Each number is 200 + 20 x the weight over its row's rms, rounded and kept within 0 to 999. Layers, rows and columns count from 0. The size before them is the row's rms in percent of the matrix's.

# layer 4 MLP down (transposed), 384x96, rms 0.141, rows 264-370, columns 32-63
109,189,204,159,190,182,178,203,188,186,201,197,190,184,220,203,178,195,220,184,232,219,205,220,237,211,210,187,205,196,192,175,181
094,228,193,204,200,200,190,205,194,213,218,210,216,198,166,210,207,192,230,200,169,175,185,217,258,201,224,180,165,203,220,165,188
104,193,197,183,168,175,210,185,205,226,187,175,203,196,205,188,234,196,235,246,199,181,214,210,221,228,205,180,167,180,199,220,216
098,195,193,236,204,192,180,196,213,194,199,190,194,216,195,202,228,207,160,184,195,156,224,189,233,185,203,207,180,201,197,161,261
102,201,196,194,198,202,214,220,160,194,201,195,172,181,234,202,192,226,188,228,188,168,190,193,216,199,187,192,215,190,230,184,170
100,183,233,180,192,188,200,213,224,190,228,202,212,203,192,197,197,202,206,261,227,210,176,179,194,200,210,178,174,188,169,201,226
107,155,238,204,176,186,199,212,203,200,225,237,218,200,179,227,226,221,176,207,174,187,206,199,237,205,194,211,214,215,178,213,196
091,209,192,232,195,187,220,179,185,223,233,229,214,194,176,174,271,196,187,161,227,190,188,203,208,194,213,201,200,184,209,180,207
107,227,175,175,208,194,226,194,206,201,213,199,185,212,168,197,197,200,238,248,216,185,205,174,199,173,219,193,225,203,166,172,213
091,193,187,204,203,198,208,156,202,199,199,182,219,219,197,203,241,228,184,177,173,202,204,234,207,212,179,192,204,196,195,183,216
100,157,183,227,182,187,216,234,196,228,205,216,187,219,197,208,183,213,178,229,172,199,198,222,191,202,224,155,178,199,169,151,181
092,205,233,199,208,238,191,196,213,182,184,166,205,184,161,216,197,166,214,165,179,187,198,202,254,176,173,197,180,199,180,244,200
098,215,180,204,188,206,196,188,201,234,195,200,172,210,208,178,199,213,210,202,182,194,207,174,216,195,177,200,206,172,203,219,196
109,182,239,201,183,190,185,201,217,183,168,200,195,219,162,213,222,194,228,216,241,211,211,186,192,175,189,204,256,184,188,216,195
101,198,210,189,230,243,176,183,221,197,220,215,184,174,163,212,193,213,189,202,216,222,166,225,159,166,216,189,188,175,199,193,203
094,184,215,211,211,187,166,211,209,205,190,204,212,211,185,191,200,194,245,170,162,213,209,186,229,222,184,216,180,231,209,198,206
105,172,194,208,181,211,166,219,205,225,221,231,226,194,189,181,224,175,174,178,224,191,186,172,142,216,201,180,206,225,207,190,189
097,184,201,189,199,205,202,205,224,197,196,204,163,166,186,163,216,203,197,225,187,186,238,177,231,191,203,203,158,191,215,200,175
099,170,222,159,178,207,215,174,188,209,214,244,199,206,208,199,177,213,163,231,176,201,198,198,179,179,189,211,208,219,222,228,217
096,203,190,177,228,169,189,207,223,190,233,208,217,167,216,157,185,154,193,207,200,203,176,182,221,199,235,193,202,215,214,202,199
100,192,234,176,172,171,185,219,174,196,201,207,216,198,214,195,212,220,175,222,195,197,191,224,204,232,221,193,187,182,224,175,223
112,186,195,223,210,183,202,200,195,240,216,199,184,213,205,196,212,236,168,232,211,225,212,203,196,177,187,200,154,192,201,212,199
091,201,222,223,213,177,167,196,217,197,206,245,206,189,175,184,174,210,232,175,212,217,218,202,177,206,179,218,226,228,176,167,184
110,223,239,212,220,219,196,184,237,170,183,210,184,194,188,200,186,178,190,208,164,215,160,204,221,218,205,188,190,247,202,224,193
112,206,182,219,185,198,190,217,189,197,223,233,203,203,207,251,181,181,200,189,225,174,231,174,203,219,260,179,205,215,204,177,205
102,177,195,204,189,232,167,202,205,228,203,203,170,185,214,150,188,185,206,229,248,191,206,210,208,192,220,180,193,208,160,199,185
104,219,165,198,190,207,222,218,206,235,191,209,204,206,206,190,213,160,177,225,198,179,219,159,202,191,234,197,198,201,159,192,217
098,208,200,205,192,222,211,187,231,200,192,204,181,156,207,203,201,213,213,197,143,163,197,190,183,208,199,224,171,204,255,214,206
095,208,191,229,171,177,192,180,163,188,209,233,231,173,229,210,221,210,181,205,213,245,224,204,175,203,192,202,219,188,196,180,204
089,221,202,238,210,222,200,159,196,233,186,191,220,215,208,187,243,201,214,232,177,207,204,171,224,228,210,167,186,205,208,242,221
105,207,221,206,173,203,252,179,212,206,193,205,218,148,214,235,189,184,200,189,193,208,186,223,230,186,177,201,212,185,211,215,178
087,222,204,212,218,198,171,199,196,228,224,205,204,181,195,192,189,213,155,229,216,185,224,189,189,211,222,158,183,196,215,206,210
104,169,179,225,180,195,215,194,166,218,180,199,201,208,167,190,198,238,169,199,223,189,189,240,205,197,216,167,194,210,229,182,227
100,254,198,223,177,202,178,178,209,231,214,223,203,194,192,200,207,236,172,230,201,198,177,202,193,194,183,170,143,187,206,189,225
092,232,205,189,207,216,222,199,209,174,182,199,194,212,206,199,196,200,206,196,223,205,237,211,188,193,205,163,197,184,214,226,201
103,216,185,178,206,157,249,210,216,199,238,179,230,224,187,195,242,200,180,220,165,208,210,195,192,171,177,182,197,161,208,187,186
102,170,237,164,218,176,199,237,183,238,186,200,195,197,184,227,176,210,199,219,206,213,198,190,238,197,224,163,162,227,176,205,228
097,229,235,159,194,211,198,185,197,218,206,187,198,228,198,197,198,218,157,210,132,211,229,226,233,177,198,200,210,236,186,211,174
095,185,183,174,186,200,226,177,227,191,176,187,216,207,194,184,235,202,178,166,239,185,199,204,207,212,246,187,206,211,210,195,217
102,191,200,219,194,183,203,214,210,200,158,195,216,183,225,184,195,232,199,202,195,194,217,192,187,182,240,199,195,224,178,204,244
097,173,192,238,205,172,202,189,199,186,183,208,177,177,201,176,166,205,207,194,189,194,227,194,195,232,207,183,188,223,204,201,220
101,190,209,224,184,189,218,172,187,226,216,216,190,183,191,177,190,187,240,155,191,204,183,209,183,216,237,191,217,217,194,184,197
095,195,179,203,172,174,201,218,226,205,213,185,187,198,185,154,187,203,184,190,167,203,219,236,205,198,197,178,240,193,211,175,215
103,190,232,209,188,197,223,229,193,209,192,197,202,186,185,188,201,173,203,255,198,206,192,192,179,185,190,212,211,189,204,165,236
110,188,174,213,211,167,256,186,192,226,178,190,215,161,217,184,203,203,203,173,170,199,202,232,205,202,223,237,208,208,205,207,180
104,250,204,233,178,206,200,191,186,223,180,179,210,223,172,220,253,196,222,195,190,174,196,152,230,225,188,200,221,188,192,228,192
102,226,205,198,166,208,214,177,196,170,143,204,197,207,186,183,238,187,193,196,187,207,237,191,245,161,194,156,191,171,202,211,239
109,197,204,203,216,200,200,201,210,209,210,207,189,203,165,187,205,246,204,189,218,197,220,190,178,204,211,235,189,199,208,230,205
093,228,178,201,203,190,193,224,196,189,169,208,215,221,165,179,228,196,222,206,190,163,199,224,215,224,181,205,203,219,229,201,247
097,234,168,174,220,214,226,194,174,205,195,214,187,182,205,137,199,203,241,211,192,204,183,191,227,187,215,193,198,209,200,180,219
094,191,213,223,206,218,173,197,190,201,225,219,178,217,188,204,234,210,197,225,196,214,202,215,226,206,195,160,202,213,203,170,221
092,210,213,225,233,212,228,179,190,186,212,180,196,216,229,181,193,178,172,196,220,191,195,200,209,227,225,236,180,180,209,219,182
099,205,198,205,180,181,222,201,164,227,247,190,176,196,213,188,197,185,211,181,200,239,227,208,235,167,191,223,198,190,192,193,213
090,206,182,207,210,242,174,196,213,213,211,214,205,203,194,165,199,231,178,235,229,216,189,196,189,197,202,198,199,188,154,200,174
112,192,199,209,216,219,188,241,180,183,197,203,157,168,191,198,189,222,177,243,175,223,182,189,200,168,178,179,238,212,196,204,217
113,217,175,207,239,207,211,217,165,206,185,196,225,243,193,201,171,215,220,207,211,177,215,190,219,182,200,228,200,204,220,198,225
106,205,191,245,203,181,174,234,198,214,181,198,189,212,174,193,187,171,192,200,215,170,216,184,197,192,219,187,178,178,174,201,227
097,168,216,186,225,234,220,173,202,211,200,189,206,183,202,205,179,219,230,188,209,247,184,185,208,198,217,192,197,197,226,200,195
094,257,194,210,224,187,208,223,203,213,186,188,220,205,174,158,184,201,204,213,204,226,198,185,207,241,181,161,188,202,181,194,214
091,190,203,219,195,185,203,177,209,172,215,180,201,212,201,208,218,187,223,183,204,217,254,220,172,202,180,215,223,173,206,210,190
097,227,206,173,186,190,206,170,213,211,184,215,197,216,206,212,180,197,215,233,171,184,221,216,247,172,207,199,192,224,197,183,228
088,208,220,194,204,175,194,165,186,226,155,187,219,228,210,191,172,210,181,234,164,199,211,186,193,232,220,189,158,190,202,207,195
103,189,212,197,210,206,166,211,224,176,194,220,223,195,179,205,200,222,197,206,200,241,205,191,245,201,174,173,164,219,216,170,190
108,245,224,207,195,159,193,215,223,235,183,218,212,186,194,196,198,185,213,228,163,184,193,181,214,185,191,211,217,236,185,187,214
101,211,194,214,203,226,205,206,202,210,187,188,247,226,176,191,171,227,178,182,192,170,195,219,187,194,201,234,200,214,234,190,216
096,193,207,204,179,210,170,195,197,226,176,208,244,200,189,201,220,212,161,208,197,209,205,190,203,215,216,201,192,211,190,196,239
097,213,229,251,194,220,195,179,202,214,188,130,199,204,197,173,201,210,214,201,218,219,177,209,193,198,184,162,171,207,186,184,200
098,180,193,198,196,200,202,215,207,219,220,204,171,233,172,245,220,172,210,210,209,184,238,198,194,227,197,221,190,217,194,214,188
092,201,213,207,210,161,192,198,190,202,195,192,214,216,190,185,185,190,177,210,200,216,184,208,170,185,214,217,183,216,189,160,214
103,201,256,199,201,200,209,233,216,184,205,220,231,171,232,219,214,200,184,208,208,190,179,201,179,209,199,171,182,178,182,196,222
091,206,220,212,214,209,183,188,222,197,219,201,144,226,216,201,234,199,247,211,210,230,221,168,184,205,208,188,195,175,175,210,168
096,255,184,185,183,184,213,178,195,190,194,206,199,172,174,192,194,208,192,215,186,215,191,222,186,186,215,202,202,196,228,205,202
101,239,197,187,220,224,209,189,190,162,182,220,188,204,217,173,174,255,197,191,168,201,216,228,220,219,222,216,194,207,224,206,209
115,204,171,185,218,214,186,203,199,214,182,191,210,214,207,214,177,173,180,225,214,212,180,211,177,206,214,209,217,206,225,246,185
101,209,188,200,197,189,171,223,186,210,195,229,215,187,204,233,195,204,176,191,193,231,218,186,241,217,212,215,195,232,187,158,204
103,195,206,191,211,224,197,171,211,181,203,208,216,224,181,217,174,209,178,224,199,201,227,234,204,170,173,212,184,175,207,175,205
093,204,203,189,167,193,195,167,187,216,209,185,195,221,192,198,173,190,239,211,176,213,202,203,209,155,217,237,204,189,179,192,194
104,179,256,231,191,161,184,196,185,178,206,159,250,220,208,212,198,198,206,188,223,183,196,218,218,210,216,205,166,217,164,208,217
096,216,148,216,212,212,198,182,226,205,196,180,174,181,177,258,221,211,216,156,209,204,191,197,184,198,180,178,154,208,216,184,192
095,171,188,189,222,185,189,210,182,198,215,233,194,221,192,183,201,206,221,196,218,207,219,174,190,235,218,181,204,223,209,199,204
100,193,162,216,209,186,180,208,181,206,239,195,226,212,181,197,176,222,173,219,211,183,206,187,187,189,169,209,176,186,173,184,217
103,233,179,185,208,219,221,215,218,186,184,214,222,189,215,181,161,204,193,211,201,207,204,182,213,175,176,182,202,195,242,200,182
107,236,196,218,189,219,195,207,174,194,237,188,208,183,156,204,210,203,215,166,186,214,204,217,196,190,212,182,215,230,193,169,228
102,174,192,204,198,194,211,160,211,262,188,191,218,200,215,221,229,180,193,141,221,209,220,186,233,198,179,213,193,207,203,214,168
101,214,183,212,221,263,218,217,219,238,219,183,200,216,243,217,186,194,202,200,181,202,175,222,183,179,211,186,217,166,208,249,207
108,185,180,190,204,201,225,223,183,196,178,184,191,182,203,224,219,237,190,194,197,191,208,182,226,200,164,192,219,184,199,196,236
098,207,219,190,235,196,204,204,196,174,230,212,174,212,196,175,239,223,183,189,201,205,173,151,187,162,160,205,229,199,189,203,230
095,241,230,177,199,204,217,197,211,202,215,186,189,192,153,215,136,173,244,217,200,182,230,171,221,195,191,241,206,215,186,200,203
099,214,225,187,195,193,200,191,222,180,173,188,212,190,203,211,177,184,168,217,214,213,223,225,219,197,201,199,228,187,219,171,175
100,209,191,198,194,187,200,199,193,176,207,218,200,243,177,218,238,187,195,219,205,175,192,188,179,235,204,217,187,220,187,227,174
091,162,217,177,217,218,200,184,202,198,184,216,206,198,215,189,203,171,181,200,167,197,212,211,164,207,225,229,204,217,217,219,217
096,186,253,214,212,177,200,223,211,182,180,191,207,181,238,189,180,191,169,203,190,214,208,199,190,266,222,163,209,183,200,162,194
100,180,230,178,167,183,224,163,173,235,177,206,189,212,204,216,199,213,173,219,220,181,200,207,193,177,188,202,182,220,198,234,223
108,194,215,199,219,218,191,254,221,202,162,203,175,204,215,208,193,186,169,233,232,213,192,187,151,180,214,226,205,207,210,216,214
103,171,169,187,207,178,191,194,212,225,183,206,173,189,226,241,216,202,196,204,217,193,210,213,168,186,230,164,199,192,235,236,196
095,227,186,197,173,183,193,179,212,209,209,213,237,211,201,212,205,210,184,178,205,193,223,210,183,172,204,191,212,231,227,232,191
101,227,178,202,204,231,219,189,196,210,206,160,206,222,235,206,199,220,157,196,164,170,193,190,175,190,215,210,183,174,197,174,176
099,192,232,208,175,188,216,197,192,199,195,194,228,218,198,171,148,176,192,231,210,200,215,156,207,201,190,223,182,213,194,182,212
091,197,194,159,212,187,229,202,207,206,186,198,203,179,173,195,224,173,192,204,209,195,193,185,216,179,225,175,210,206,164,162,236
112,187,185,217,191,204,192,205,222,198,206,195,192,226,171,185,197,200,159,175,223,233,190,210,220,201,207,203,177,223,218,189,161
102,192,200,212,206,181,195,216,224,156,236,202,215,224,207,216,171,208,151,176,203,209,196,203,197,199,176,203,216,176,185,209,198
112,183,156,164,206,184,231,209,197,233,183,205,234,225,196,228,204,238,165,208,183,181,216,194,217,182,178,198,181,231,195,179,199
104,171,203,201,171,206,204,197,187,195,185,203,178,217,159,174,220,158,202,197,196,184,200,211,222,235,186,191,209,181,218,210,206
103,213,198,226,192,219,217,203,255,205,196,208,202,219,219,244,203,199,205,202,189,178,210,194,220,206,231,166,242,219,190,178,202
094,200,236,182,192,199,188,200,170,235,209,176,188,206,195,184,197,169,172,238,186,181,188,181,205,202,186,202,207,204,182,190,224
101,200,192,207,167,228,186,190,208,207,208,243,191,167,190,230,172,194,203,194,231,217,202,194,210,203,211,244,195,203,212,178,198
101,222,252,238,217,208,207,218,189,197,213,217,201,200,189,192,219,191,164,174,197,169,193,197,187,216,160,176,184,191,193,213,196
# layer 4 MLP up, 384x96, rms 0.297, rows 265-371, columns 32-63
096,211,239,202,203,216,200,225,227,198,216,203,176,226,191,207,191,145,218,196,154,173,171,173,182,203,235,189,172,182,173,192,179
108,189,172,206,222,218,203,204,184,207,185,193,141,173,222,189,184,187,157,206,235,177,214,176,171,203,199,185,197,206,192,183,244
092,173,200,187,185,201,214,249,188,186,213,200,187,215,212,195,188,211,195,207,151,250,199,192,172,223,231,221,221,184,233,208,181
100,181,201,193,220,201,176,187,239,199,208,233,225,204,192,162,227,136,196,201,196,210,193,223,186,175,183,185,218,225,179,215,188
106,237,180,170,193,218,169,183,198,193,199,209,166,200,198,237,228,234,241,176,211,189,175,231,184,220,176,203,221,173,220,195,192
110,200,180,213,241,209,169,246,215,182,186,220,213,194,206,217,229,240,198,221,182,193,208,181,181,170,209,195,191,154,233,216,199
107,203,172,206,185,196,190,161,212,143,214,207,231,208,206,150,242,178,232,199,203,189,226,213,233,193,182,198,213,193,203,203,211
098,180,173,250,209,185,205,186,209,196,193,188,184,166,178,193,197,188,191,223,215,197,182,239,213,220,203,197,176,196,243,194,151
089,238,183,189,245,222,186,195,200,192,235,179,193,195,195,206,202,202,194,176,186,170,176,185,233,185,224,204,202,230,191,199,243
091,208,192,153,248,195,175,205,177,176,203,180,203,167,221,210,179,197,181,243,214,208,191,186,203,198,170,204,234,194,182,192,209
103,221,175,197,184,189,222,194,201,205,194,230,188,205,171,189,177,221,214,246,214,214,183,223,187,209,193,175,243,200,159,148,221
104,211,188,206,192,215,243,194,194,174,215,198,184,225,196,219,204,172,182,244,210,229,203,185,170,227,208,218,200,232,155,197,203
112,195,241,203,188,203,209,205,185,164,210,221,239,181,207,178,231,187,235,198,203,206,179,219,240,216,208,177,190,172,188,213,197
092,202,220,178,158,186,206,198,177,218,203,218,198,185,188,227,187,205,202,192,212,203,186,212,217,243,183,209,247,191,222,187,215
098,167,218,244,192,209,228,217,179,209,164,215,216,184,205,211,223,203,195,215,195,189,192,237,134,207,211,218,207,193,188,210,203
089,187,206,220,190,153,216,204,223,200,250,224,201,214,228,219,201,220,226,203,190,181,216,174,195,192,213,194,236,189,174,188,175
105,201,200,238,208,166,201,151,188,211,161,216,192,219,200,220,183,185,231,212,200,180,178,224,204,222,204,177,221,236,169,183,192
094,226,152,199,197,210,207,203,187,194,209,182,197,205,198,212,190,225,190,180,178,170,197,176,197,215,223,203,178,182,165,177,222
104,197,208,230,224,225,197,198,145,213,179,229,195,239,177,242,193,203,200,198,200,187,226,228,195,187,175,222,204,194,155,211,221
095,185,194,204,203,181,177,197,221,193,185,192,228,203,208,232,188,209,150,200,180,205,199,146,243,181,216,210,207,186,172,193,246
090,194,216,204,208,216,186,203,196,192,196,172,188,154,207,197,175,195,185,220,224,205,212,187,183,193,181,212,200,205,203,244,209
091,183,198,234,214,153,180,206,221,193,212,212,196,171,182,222,212,193,209,198,173,194,187,182,193,206,220,211,198,162,229,183,223
110,177,214,185,189,193,233,207,196,222,196,197,212,208,202,194,220,205,201,195,167,189,226,213,217,174,168,205,209,168,183,190,252
109,191,224,186,242,228,197,232,169,210,188,182,201,192,174,185,164,180,207,207,186,180,247,216,223,238,192,186,186,162,223,243,182
107,172,214,204,223,163,212,200,178,218,214,228,197,195,189,200,182,213,190,227,234,173,221,184,212,182,208,200,185,225,205,199,180
111,203,158,206,191,236,217,193,196,242,193,178,150,192,199,194,185,164,196,172,173,188,220,224,203,197,209,232,223,213,216,137,208
100,172,192,198,213,191,208,183,172,187,202,216,216,229,160,187,221,159,174,195,212,245,221,198,201,183,202,223,180,211,165,215,216
089,192,215,213,201,215,193,186,212,180,186,217,209,136,201,208,168,247,178,178,232,200,207,191,181,205,188,208,193,199,205,204,224
084,194,178,164,185,182,208,182,200,193,172,184,213,215,207,220,212,244,188,176,196,200,187,198,182,183,184,181,229,211,213,191,184
106,210,143,189,216,205,220,196,190,202,215,206,203,237,202,164,218,212,190,197,184,232,178,229,187,204,207,153,221,198,192,194,225
089,217,231,175,173,237,210,199,194,204,158,224,193,196,188,243,198,203,199,209,170,176,194,209,199,182,192,212,169,216,198,199,215
104,219,197,206,163,201,196,178,183,183,165,200,205,220,200,229,201,204,235,188,184,171,212,192,201,191,212,222,190,213,192,202,191
088,231,194,198,131,218,187,177,204,207,203,227,163,209,214,193,211,216,217,198,178,185,213,165,199,214,232,182,209,181,219,211,222
091,209,217,224,225,199,248,173,226,233,197,213,191,207,221,200,192,231,183,217,198,165,201,253,174,177,225,187,211,213,209,197,167
107,198,175,213,234,220,185,170,209,199,182,197,205,167,207,196,193,195,188,213,237,174,209,200,171,209,209,242,216,204,190,217,209
106,190,207,210,181,196,186,190,184,196,187,198,224,218,213,207,206,208,202,235,227,170,206,195,190,204,202,231,182,167,204,227,187
093,212,181,224,220,219,220,189,218,181,208,193,211,231,186,214,174,235,229,188,206,180,193,169,171,217,215,208,193,128,200,203,197
091,227,239,204,196,209,193,147,203,194,177,238,187,201,187,199,220,216,192,183,185,194,212,203,188,204,207,231,173,203,216,189,231
100,181,197,224,196,200,224,195,203,203,179,218,182,168,193,222,168,193,222,231,212,224,199,232,164,189,205,176,178,205,158,241,209
104,203,202,176,207,177,162,175,218,182,220,191,209,201,203,222,226,202,170,203,212,164,199,229,215,211,196,170,206,227,174,204,181
112,204,178,207,206,205,207,219,171,192,207,177,199,195,193,217,222,188,152,157,181,238,197,245,159,203,189,209,170,177,211,202,172
094,200,202,198,211,227,188,187,175,221,179,194,197,188,251,215,217,203,202,178,171,200,190,206,208,241,177,202,203,191,187,199,183
098,192,180,175,168,226,230,181,223,207,170,202,156,196,181,216,228,196,218,172,183,178,247,250,180,200,198,230,198,213,184,169,189
105,194,160,184,218,217,184,196,205,156,199,206,167,188,165,188,228,221,167,177,250,208,171,190,215,177,216,187,195,213,206,188,197
110,162,242,188,200,200,228,232,162,187,212,211,218,197,180,185,170,216,211,201,175,214,176,227,165,207,194,200,197,218,225,211,147
115,167,200,194,219,167,207,177,158,181,246,172,186,209,175,215,220,238,192,168,222,213,183,197,217,213,185,209,216,192,184,177,198
119,216,192,185,220,195,155,196,241,217,190,179,172,198,202,197,223,241,210,186,183,163,205,197,207,161,219,217,169,204,171,173,191
096,192,214,230,177,198,196,199,223,215,198,205,197,217,239,193,205,214,225,212,188,189,203,193,206,210,210,173,206,200,192,175,180
101,201,196,181,198,230,214,188,187,181,230,184,208,233,220,210,213,181,185,205,215,233,192,184,198,198,198,190,191,203,161,182,168
093,173,207,211,219,201,186,212,216,192,214,182,198,194,219,216,161,198,181,199,198,183,204,240,214,192,177,221,192,202,201,206,197
097,204,193,180,240,199,180,197,198,186,163,213,180,172,193,249,194,207,210,209,179,188,236,204,212,212,182,165,200,222,193,164,221
102,219,188,202,206,194,181,189,192,228,199,188,208,195,164,209,230,165,156,194,204,196,221,207,202,178,219,143,208,220,186,222,184
088,195,216,211,222,180,215,178,211,192,195,201,195,190,202,234,193,198,171,189,181,169,190,187,188,226,181,218,214,209,182,193,205
111,191,196,243,191,217,184,180,177,210,196,216,184,205,209,186,168,241,184,200,218,215,194,204,216,189,209,186,175,160,184,206,200
111,197,200,191,207,206,246,244,210,169,167,214,208,191,204,180,188,221,231,177,184,175,200,198,197,179,230,209,177,182,180,221,229
116,197,180,180,168,206,190,219,177,219,181,231,182,159,184,194,169,191,198,185,216,183,186,250,188,213,199,220,206,207,213,180,196
094,221,210,195,165,191,185,190,179,166,188,176,181,170,185,199,211,207,201,176,227,219,210,209,223,199,153,176,190,195,228,225,210
098,196,218,198,197,178,221,176,234,185,187,241,217,205,208,210,228,202,230,199,226,181,219,196,202,206,188,190,209,194,211,175,148
098,205,233,197,199,180,198,197,187,209,185,186,175,216,209,202,202,205,189,208,211,224,173,186,196,226,202,201,243,231,213,235,207
089,218,245,226,211,220,203,208,201,219,223,209,200,182,191,203,212,225,154,186,222,191,168,187,192,211,215,161,212,215,210,171,161
094,207,215,207,185,150,194,189,245,187,174,236,184,165,180,239,229,217,205,182,195,213,205,227,215,184,215,189,200,224,213,211,209
105,184,221,212,228,191,164,202,181,215,222,202,198,172,228,218,172,197,224,186,221,195,169,203,203,208,202,193,239,239,203,217,193
106,216,165,134,233,232,195,185,197,158,249,217,169,217,195,180,210,199,183,194,199,179,236,208,204,179,224,188,242,200,192,211,191
106,212,209,221,209,170,222,204,240,178,236,181,183,224,181,208,174,220,216,221,197,210,201,171,213,218,178,199,233,202,224,201,156
098,208,226,223,194,201,190,223,164,179,206,203,175,173,212,238,185,215,197,207,161,177,190,167,227,209,233,193,187,198,210,183,207
095,196,195,190,180,213,191,187,160,200,187,202,163,226,207,185,182,232,205,239,240,197,166,215,222,194,197,215,189,242,197,210,230
096,191,197,199,237,199,196,177,206,203,179,182,232,172,181,195,169,177,175,201,180,178,205,178,227,199,217,169,174,224,172,218,196
093,172,182,222,215,202,173,227,252,189,201,186,182,173,181,219,176,190,198,224,184,219,220,194,223,176,222,205,230,179,167,208,205
098,211,185,220,200,240,197,202,190,178,217,222,206,177,201,189,158,176,204,183,195,208,214,223,174,198,213,220,210,177,216,170,207
094,223,210,205,199,203,209,186,200,209,166,191,230,185,187,218,223,187,201,160,194,151,188,227,240,178,195,191,195,231,227,230,234
103,220,176,236,201,205,191,182,220,234,198,239,184,200,206,216,243,238,239,196,181,200,207,187,202,200,197,204,204,199,184,198,208
105,166,180,212,194,192,170,184,190,235,183,179,198,186,230,187,171,228,190,186,191,222,201,167,225,208,167,210,150,205,184,194,213
107,180,217,212,188,188,224,211,202,196,187,200,196,228,196,188,197,238,218,207,193,181,203,169,239,208,214,196,206,172,180,207,163
105,184,199,207,193,205,200,188,199,167,205,242,206,198,193,222,199,191,201,234,219,182,232,213,211,221,217,169,210,179,199,199,175
081,213,211,233,211,188,218,228,218,199,217,196,161,188,191,205,236,174,188,207,191,207,167,196,247,224,171,229,197,206,210,182,202
105,216,158,207,212,195,202,197,167,212,210,201,178,206,175,195,200,186,153,223,261,167,218,235,188,202,196,198,176,200,220,187,183
101,217,178,158,210,205,207,187,181,185,182,209,176,212,226,189,212,195,198,199,156,191,205,175,192,212,227,211,227,170,217,239,208
088,188,216,189,197,208,184,213,188,200,226,208,198,219,181,206,211,220,203,204,186,183,176,224,192,170,211,214,236,189,218,230,194
107,228,203,201,228,184,221,213,229,188,178,183,199,204,203,181,163,167,171,236,196,178,174,188,179,199,197,165,225,164,234,222,199
088,174,206,149,172,171,206,232,190,207,199,201,204,173,207,216,197,212,192,186,198,214,211,201,203,241,177,230,221,202,183,243,214
097,189,189,183,210,211,209,173,201,204,222,214,187,215,189,205,191,199,206,203,207,215,170,211,190,215,190,212,180,221,217,182,209
106,170,167,193,195,199,201,192,196,222,212,225,163,156,226,199,181,213,189,196,204,156,187,214,162,183,199,226,203,198,208,221,199
099,207,176,213,195,185,192,187,172,154,168,198,175,227,183,186,207,208,215,243,187,178,195,160,206,225,226,186,208,201,193,176,241
099,221,221,188,210,227,173,179,185,194,207,214,198,195,177,190,264,168,180,206,193,210,197,181,223,222,204,144,177,196,180,212,185
112,218,201,173,204,191,181,220,228,223,210,205,217,186,197,175,182,217,169,208,185,214,185,228,205,195,198,181,166,191,172,198,204
100,157,213,201,191,179,217,246,203,209,155,220,211,198,181,198,182,214,224,219,175,171,223,213,214,196,192,212,202,208,211,162,186
101,166,190,195,205,213,208,203,209,208,186,249,161,248,167,201,181,163,187,213,194,217,217,203,230,201,144,237,211,185,199,180,214
105,192,241,209,227,188,199,208,215,168,187,192,155,215,204,216,196,236,213,201,207,200,227,196,245,231,209,195,209,217,206,205,192
092,196,228,209,226,197,225,206,173,237,228,247,180,194,191,204,212,181,178,189,174,162,184,207,220,180,190,198,197,167,204,223,192
105,194,230,234,226,206,206,217,181,159,198,205,190,193,164,223,225,217,203,189,188,155,224,154,211,225,180,191,180,169,189,205,223
100,158,140,203,193,202,184,197,199,218,224,234,226,205,215,203,209,185,183,207,217,215,205,208,187,181,189,189,192,215,187,220,192
101,238,166,221,207,203,212,207,219,190,187,184,197,197,178,213,206,235,181,196,176,238,222,160,200,217,216,198,196,166,201,204,194
103,206,239,219,177,183,172,237,199,224,177,194,212,207,192,187,180,201,231,209,203,216,215,195,172,171,205,188,234,217,177,215,222
092,244,193,153,206,209,160,165,206,218,188,180,193,206,193,213,202,185,218,185,183,186,176,224,169,160,192,199,198,218,186,203,197
092,193,191,196,236,216,205,229,162,208,204,211,212,195,181,213,237,180,201,196,167,218,220,207,179,235,222,238,205,191,183,218,244
109,188,214,173,182,190,206,177,190,210,208,230,188,211,231,172,189,206,182,222,200,222,199,188,203,200,188,207,202,212,212,192,229
102,240,207,212,217,214,223,209,202,214,160,206,207,220,167,213,167,216,213,203,209,236,188,182,253,207,208,198,237,208,178,170,142
095,206,229,217,206,191,189,232,210,163,192,197,195,186,193,209,202,179,143,179,196,205,194,197,193,200,177,200,191,198,206,174,190
107,234,231,232,204,193,185,204,184,191,173,210,213,198,214,226,198,241,207,224,191,182,191,176,185,210,212,209,193,198,180,187,181
105,179,196,211,203,177,153,195,192,213,186,198,212,189,205,208,190,200,191,191,227,220,211,197,199,193,215,229,179,214,178,169,211
108,193,169,174,273,188,175,251,166,225,180,202,180,199,217,198,194,213,198,185,190,227,180,187,202,199,191,200,202,186,198,243,203
111,213,206,245,219,209,204,148,209,199,199,185,197,199,177,224,199,205,212,208,222,186,198,183,194,208,172,191,144,225,181,196,193
107,202,240,186,229,210,173,241,220,210,190,182,165,181,196,184,179,178,210,201,202,210,200,228,206,209,209,208,208,198,194,196,204
095,207,205,176,207,210,198,171,205,241,200,220,211,232,158,213,206,176,190,204,208,197,163,240,195,221,211,192,203,208,172,181,198
094,205,220,169,234,177,225,187,183,209,177,223,181,214,170,160,166,222,169,204,209,208,187,240,214,152,220,208,219,155,211,204,196
098,204,212,178,194,217,204,171,211,245,182,193,238,214,213,211,206,169,199,193,216,208,199,229,196,196,232,228,218,229,199,197,193
102,209,206,222,219,189,217,207,168,197,242,201,210,162,229,202,232,166,196,216,195,220,216,192,203,200,160,198,190,193,181,154,193